From a checkpoint of a small transformer trained on Wikipedia.
Size: 26 layers, 5 heads of 64, MLP 896 tanh GELU, vocabulary 534, 18.2M parameters.
Architecture: RMSNorm before each block, biases.
Training: 694M tokens, 5298 steps.
Each number is 128 + 32 x the weight over its row's rms, rounded and kept within 0 to 255. Layers, rows and columns count from 0. The size above them is the row's rms in percent of the matrix's.

# layer 18 MLP down, 224x896, rms 0.175, rows 0-48, columns 704-767
size [ 99 103  98  99  99  98 102 103 102 101  95 102 105 102  97 104 100  98 106 103 101 102 100  99  99  97  98  99 100 100 104 102 102  95 100  95 100  98  99  96 100 100 100  98  97 103 101 100 103]
[[195  82 117  74 169 182 161 163 106 140  84 173 126 113 139 103 128 115  85 145 103 125 152  97  82 131 106  93 126 143 111 129 103  77 149 113 149 117 118 105 114 101 124 156 118 154  91 157 154 137 117 130 150  89 150  97 186 176 139 156 151 100 119  96]
 [ 99 151 139 169 141  79 134  96 153 173 117 137 148 164 130 109 133 151 155 108 130 127 116 105 111 118 109  65 139 158  83  89 115 127 135 150 101 113 116 178 140 158 131  92 142 119 107 193 121 119 117  66 112  52  82 188 132 142  90 113  54  89  82 119]
 [116 112 116  64 170  93  65 155 148 167 107 103 153 132 103  92 124  85 102 161 143  84 129 180 152 198 115 166 115 175 142 105 164 216 134 152  96 115 159 140  67 190 165  69 153 145 105 176 177  47 176 136 103 146 144 106 112 149 181 134 148 107 117 207]
 [131  99 104 117  89 134  84  94 150 119 150 110 138 144 117 106 152 123  52 164 138 112 120  76  85 142 113 128 120 145 137 117 148 123 165 150  99  94 170 158  98 153 125 132 154 124 122 160 109  96 163 130 125 123  64 127  81 129 119 111 106 169  73 168]
 [114  97  92 182 103  95 153  91 105 114 149 127 198 115 188 164 128 121 111 127  54 121  70  79 115 115 125 133 108  86 131 127 149  82 108 169 168 130 142 150  65 152 130 139 143 127 135 125 145 167 162 132 132 110 156 133 112 130 164 142 152 122 126  93]
 [149 151 164 139 127  81 147 160 157 160 112 158 132  97 139 116 167 133 105 163 122 137 108 150 151 146 151 120 141 116  90 198 167 111 179  92  79 100 108 107 120  88 144 138 163 115 167 186 139 151 156 158 122 175 149 184 114 102 154  98 104 143 107 106]
 [134 118 143 179 175 137 152  91 177  94  73 138 130 184  77 180 101 114 115 113 150 153 160 131 118 157 150 152  78 120 104 113 114 105 143  92 181 158 113 100 111 104 142 135 114 134  95 126 107 176  98 185 168 190 118 116 125 101 130 160 124 114 124 132]
 [ 85 125 129  77 161 118 157 128  91  95 165 138 166 103 114 109  91 141 113 141 100 169 126  34 149 143 133  91 156  80 183 143 142 112  75 200  42 137 143 137  94 120 126 135 151 183 116 183  88 105 111 183 204 165 130  93 137 128  81 127 159  98 174 113]
 [125 178  81 121 100  83  94  97  95 103 131 104 108 129 168 155 137 130 140 150 111  95 129 187  97  95 101  65 115 148 127 101 144 104 130 123 113 133  64 106  94 174 163 152 193 131 121 130 195 148 181 120 115 122 119 160 146 111 126 180 119 157 125  90]
 [108 158  80 152 174  94 125 125 139 146 180 200 105 126 111 126 211  98 123  82 162 144 130 130 145 103 138 131 148 195  77  93 120 121 141 154  86 115  79  80 129 180 139 137 136 139  63 106 135 145 179 173 129  58 111  87 111 105 130 163 109 151 138  76]
 [123 151 154 163 134 113 107 133  96 152 142 192 164  71 134 124 133 148 142 155 159 168  87  82 178 127 132 195 100 182 102  85 117 124  93 141 140 133 160 134 129 192 205  58 153 111 163 141  99 144  88 199 180 177  97 171 113 164 142  99 114 108 120 176]
 [ 77 109  57 138 106  89 173 182 110 130 168 113 132 158 140 113 166 128 123 157 106 145 137 173 140 117 100 139 140 132 189 120 151 135 107  80 128 193 160 143  87 179 114 135  87 110 138  57 179 146 183 144  74 124 133  89 113 117 102  79 115 116 145  97]
 [185 134 162 130 138 122 100 100  73 218 123 134 115 147 112  84 140  87 126 160 122 108 168 104 119 111 111 167 109 116 111 145 137 162 130 149 171  92  88 154 103  91 135  81  93 159 128 146 106  87 176 170 155 136 147 143 192 150 156 146 119 152 158 151]
 [102 136  74 109 171 146 136 135 126 153 107 186 126 122 187  80 112  96 108 128 164  51  95 159 145 153  69 129 150 137  78 104 140  86 164 189 137 134 167 134 120 139 133 146  97 167 139 138 104 125  58 135 138 108 158 121 193 122 161 164 165 201  86  92]
 [139 187 160 191 130 103 134 198  94  96 156 129 142 135 130 144 135 109 123 128 130 122  21 138 144  89 157 180 133 209 154 208 168 160 176 163 127 130 131  96 123 119  86  68 155 110  89 160 117 133 124 164 120 169 147  86 129  70 150 133 133 129 149 103]
 [148 151 108 104 123 108 126 170  97 152  97 107 184 157  84 140 155 200 135 102  90 157  66 120  87  79 138 123 109  77 141 168 102 120 153  93 171 124 134 135 154  95 101  88 177  89  80 156  85 111 116 156 100 101  68 136 120 134 129 125 102 123  92 183]
 [160 181 136 187 221 138 150 177 149 163 118 142 146 102  97 122 125 127  90  65 152  91 132 147 102 146  17 137 135 137 105 155  51 113 126 109 108 100 182 107 190 116 128 151 114 155 117 118 146 137 171 132 102 170 129 122 126 172 148  71  86  95 149  91]
 [202 166  82 112 177 131 112 153  96 172  77 130 124 109 117 117 141 124  85 107  55  83 149 154 151 171 118 115 189 181  93  91 141 182  69 132 149 159 155  98 124 142  80 131  96 170 130 126 158 122 170 178  99 190 136 112 131 139 111  87  84 159 115 153]
 [ 92 118  83 169 125  60 128 148 109 148 181  93  88  99  85 110 117 126 105 152 117 141  83 122 125 139 115 150 128 158 149 113 113 103  79 135 170 161  99  91 135  81 119 145 124  98 117 155 156  59 172 150 113 159 167 179 123 100 157 129 156  87 116 126]
 [107 118  44 141 133  74 125 157 102 121 130  68 116 126  81 155 131 110  79 122 156  38 184 123 100 181 114 128 148 168  84  97 105 125 150 153 144  91 103 120 109 207 141 138 163 129  95 101 115 202 120 162 175 193 147 127 158 126 106 102 122 149 138 205]
 [121 119 112 120 140  97 141 128 156 156 148  81 170 105 181 121 103 114  95 143 102 120  73  85 179  95 140 136 144  49 123 162  59 153 187 141 136 119 100 168 128 144 149 124 139 162 102 124  94 127 124 111 150 134 126  68  94 114 138 154 156 137 143 174]
 [133  90 183 148 161 162  84 193 195 135 152 209 121 112  76  99 122 110 154 120 136 160  84 130  99 150 137 105 172 175 115 104 182 163 139 112 158  73 101 117 118  59 126 188 131 130  71 129 116 122 162 152  89 113 142 143 104 114 111 151 138 141  96  93]
 [104 152 161 117 153 196  94 198 117  75 105 148  94 135 169 121 132  99 154 154 137 145 161  58 139 104 117 137 107 101 120 123 106 130 151 130 159 105 125 104  46 116 113 135  99 146 179 141 134 192  47 192 117 138 169 109 112  65 109 136  90 126 100 138]
 [141 133 121 174 173 178 129 192 119  91 137 114 161 107 122 116 148 111 145  56  89 132 132 150 110 138 186  78  84 130 140 148  42 146 146 186 160 131 199 129 179  87 208 129 125  77 122 148 147  91 163 149 110  72 170 173  95 126 176 156 178  94 110 169]
 [111 124 126 133  86 193 112 120 110 105 114  85 195 115 118 106 155 171 201  91 105  82 197 180 137 134  97 100 110  90 151 136 163  97 159 120 164 113 150 117 124 203 143  91 134 127 130  95 107 149 156 159 149  89 162  91  91  99 151 143 135  93 197 116]
 [110 113 156 128 122 124 125 122 130 139  60 113 155 105 156  77 124 124 116 140 110 129 148 185 170  71  83 146 165 166 134 206 163 142 118 154 109 125  98 139  35  94 117 129 165  72  95 152 150  86 126 131  97 121 133 107 107 116 133 171 116  93 152 142]
 [ 76  94 104 132 142 129 166 162 133 146  97  81 144 179 165 180  78 120 157  76 125 133 124 116  86 208  81 201 167 104 145 128  96 126  79 139 111 116 198 142 147 109 126 157 107 140  76 145 139 137  96 137 118 105  95 133  74 110  92 105 151 142 134 105]
 [ 99  63 118  81 138 131 105 123 119 104 119 110 103 152 112 154 146 101 103  56 114 114 129 153 133 157 115 165 138  87 130  73 134 184 127 128 157 111 103  94 125 105 188 127 145 130 147 120  85 145 104 129 171 134 157 143  98 136  95 109 108 170 136 155]
 [142 151 104 115 114 144 123 146  86 127 127 102 117 118 103 154 128  75 127  94 110  34 132  99  53 134  56 161 127 146 103 134  83 120  78  88 147 166 167 109  75 138 137  75 111  57  88 138 115 135 135 184 122 148 100  82 121  87 151 141  82  91 133 106]
 [157  89 137 145 115 155 114 142 169  89 103 120 135  94  75 149 127  93 133  95 185 179 114  95 115 159 161 131  87 144 136 234  79 153 138 104 143 124 115 152 113 165 121 186 127 119  90 132 113  97 147 118 108 151 100 106 192  94 207 116 127 136 132 140]
 [115 117 165 170 129 147 145 165 130  59 122 155 115  95 124  95 151 112 139 127  91 116 165  47 138 161 128 123 127 111 167  90 164 139 197 173 102 143 152  63 108 161 139 131 109 174 164 113  87 154  79 213 115 127  98 132 119 106 142 151 135 171 142  65]
 [121 191 143  74  83 155  90 148 162 122 117 113  94 121 160  90 121  92  96 133 175  98 106 135 174 116 153 125 113 113 138 168 152  80  86 108 142 159 137 116 120 129  91 100 107 128 173  73 189 155 148 131 155 122 187 151  97 113 161 123 131  99 153 117]
 [158 158 118 179 175 165  93 160  65 131 156 163 113 115 138 121 116 110 141  70 100 177 101 127  85 105 151 158 120  83  96 192  84 135 158 136 109 112 181  99  57 132 110 128 142  39  91 138 175 151 151 134 148 111 145 117 145  83  82 138 157 146  97 163]
 [132 140  89 136 145 166 101  86 165 124 127 113 146 170  64 153 126  83 155 137 129  85 175  97 129  65 113  78 126 146 174  72 127  85 153 110  75 137 112 191 119 141 102 113  97 184 122 116  90 165 124 126 116 166  89 139 147 119 140 158  87 119 116 108]
 [ 71 102  92 130 127 157  91 209  67 128 167 121 111 117  94 151  70 107 108  59 138 151 189 129 141 139 146 103 154 184 162 109 143 179 140 158  86 113 123 166  68 120 139 133 151 117 134 125  83 162 132 100  58 108 139 113 133 170 120 118 117 177 139  83]
 [162 119 175 131 114 184 136 112 110  81 104 146 171 138  91 121 146 128 182 118 127 146 143 148 131 118 144 146 142 122 165 112 155 163  96 136 140 114 100 122 127 113 107 184 106 140 167 110 112 112  89 150 118 111  94  54 150 148 100 177 147 106 119  72]
 [131 159  82 195 151 119 143 126 120  86  78 166  88 144 123  55 147  88 135 147  77  90  89 143  76 138 117 134 149 105 145 155 113 166 138 156 118 144  46 154 171  79  97 118 139 117 167 107 103  96 126 195 120 124 142 156  80 179 151  65  71 172 177 124]
 [113 168 132 112 135 115 103 110 142 138 133 166 150 182 144 118 191  85 131 233  75 156  75 109 103 154 157 116 136 154  78 201 124 170 146 113 147 121  99 107 145 156 176 112  91 118 154 131 153  99 124 140 121 108  89 164 191 154  96 123  89 182  59 119]
 [ 62  67 111 106 113 149 157 147 113 113 110 134 155 133 117 120 131 116 111  81 142 130 164 104 101 175  91 137 117 116 100  84  94 121 103 179  82 112 134  62 132 149 177  94 136 172  53 150  93 129 152 129 126 180 181 143 127 142 102 194 129 154 123 128]
 [166 194  36 154 125 162 142  63 152  92  86 102 113  96 106 150 177 101 150 127 135 139 127 195 167 195 134 120 131 240 123 201 105 116  67 116 144 112 171 159  94 148 190 113 150 131 116 134  98  74 105 169 120 131 154 134 155 154 163  61  64 133 168 120]
 [141 146 103 139 107 173 136 144 162  71 178 105 109 103 114  61 111 126 107 120 122 105  86 128 152 123 143 203 193  91 114 169 159 138  91 109  98 159 110 124 154 101 127 137 120 140 112 150 161 118 154 163  96 148 116 100 128 151 122 142 129 136 172 170]
 [114 174 108 167 179 117 160 153 159 127 140  96  94  72 127 151 105 110 124  59 156  89 131 133 133 108  64 139 111  93 108 127  80 157 114 121 173 123  99 120 161  96  70 176 144 125 187 179 158 109 121  67 145  96 111  82 119 168 113  96 133 133 148  88]
 [122  84 164 136 143 130 130 181 146 100 140  78 129 122 121 125 163 124 109 150 121 143 129  80 107 124 171 141 122 138 143 126 146 155  88  46 165 125 164  89 104 111 124 135 126 125  54 123 114  69 121 110 130 118 128 170 156 199 115 128 179 142 168 126]
 [114 147  81  81 165 173 134 144  87  95  47 198 186 155 102 140 115 108 181 179  92 203 153 159 122 130  76 115  89 163 130 130 151 110 108 153 138 134 108 122 118 135 158 145 155 138  93 107 100 122 133 152 194 117 115  93 151 126  86 157 120 171 167 169]
 [162 130 153 167 118 154 151 102 115 109 143 147 108 111 130 115  97 165 118 148 118 102 114 154 203  75 132  97  64 105 148 131 126 122  89 156 169 168 153  84 154 144  51 118 119  62 122 125 130 158 118 140  91 140  88 136 132 124 138 229 218 180 110  95]
 [101 152 141 105  82 119 114 136 139 111 122 119 136  99 110 135  72 149 140  73 105 121 174 141 124  74 111  38 172 124 124 141 158 114 118 122 118  98 118 120 112 129  93 162 148 117 132 162 123 114 128 141 121  68  95 158 129  95 129  84 142  77 114 144]
 [152  87 105 133 174  96 179 165 114  98 111 200 152 166 154 131 137 118 159 110 135 149 168 118 107 123 120 114 128 120 103 141 144 120 101 131 118  78 102 193 127 172  85 139  95  96 132 114 117 101 109 163 122 132 128 148  88 137 118 154 108  80 109 169]
 [ 62 126 156 148 136 134 100 150 113 134  67 124 139 168  76 147 172 137 117 133 173 100 100  88 174 176 122  97 111 186 102 163 166 141 163 209 100 126 145 128 117 139 171 132 175  80 142 156 129  59 102 110 124  83 121 103 137 173 103 146 120 145 155 103]
 [107 133 123 142 134 185 169  57  92 199 157 110  92 119 148 191  85 157  70 106  92  57 115 140  86  90 101 193 207 181 173 122 114 136 133 147 125  85  90 178 115 103 126 163  86 157 106 115 140 176 124 103 133  71  84 112  63 179 144 179 117 129  99 156]]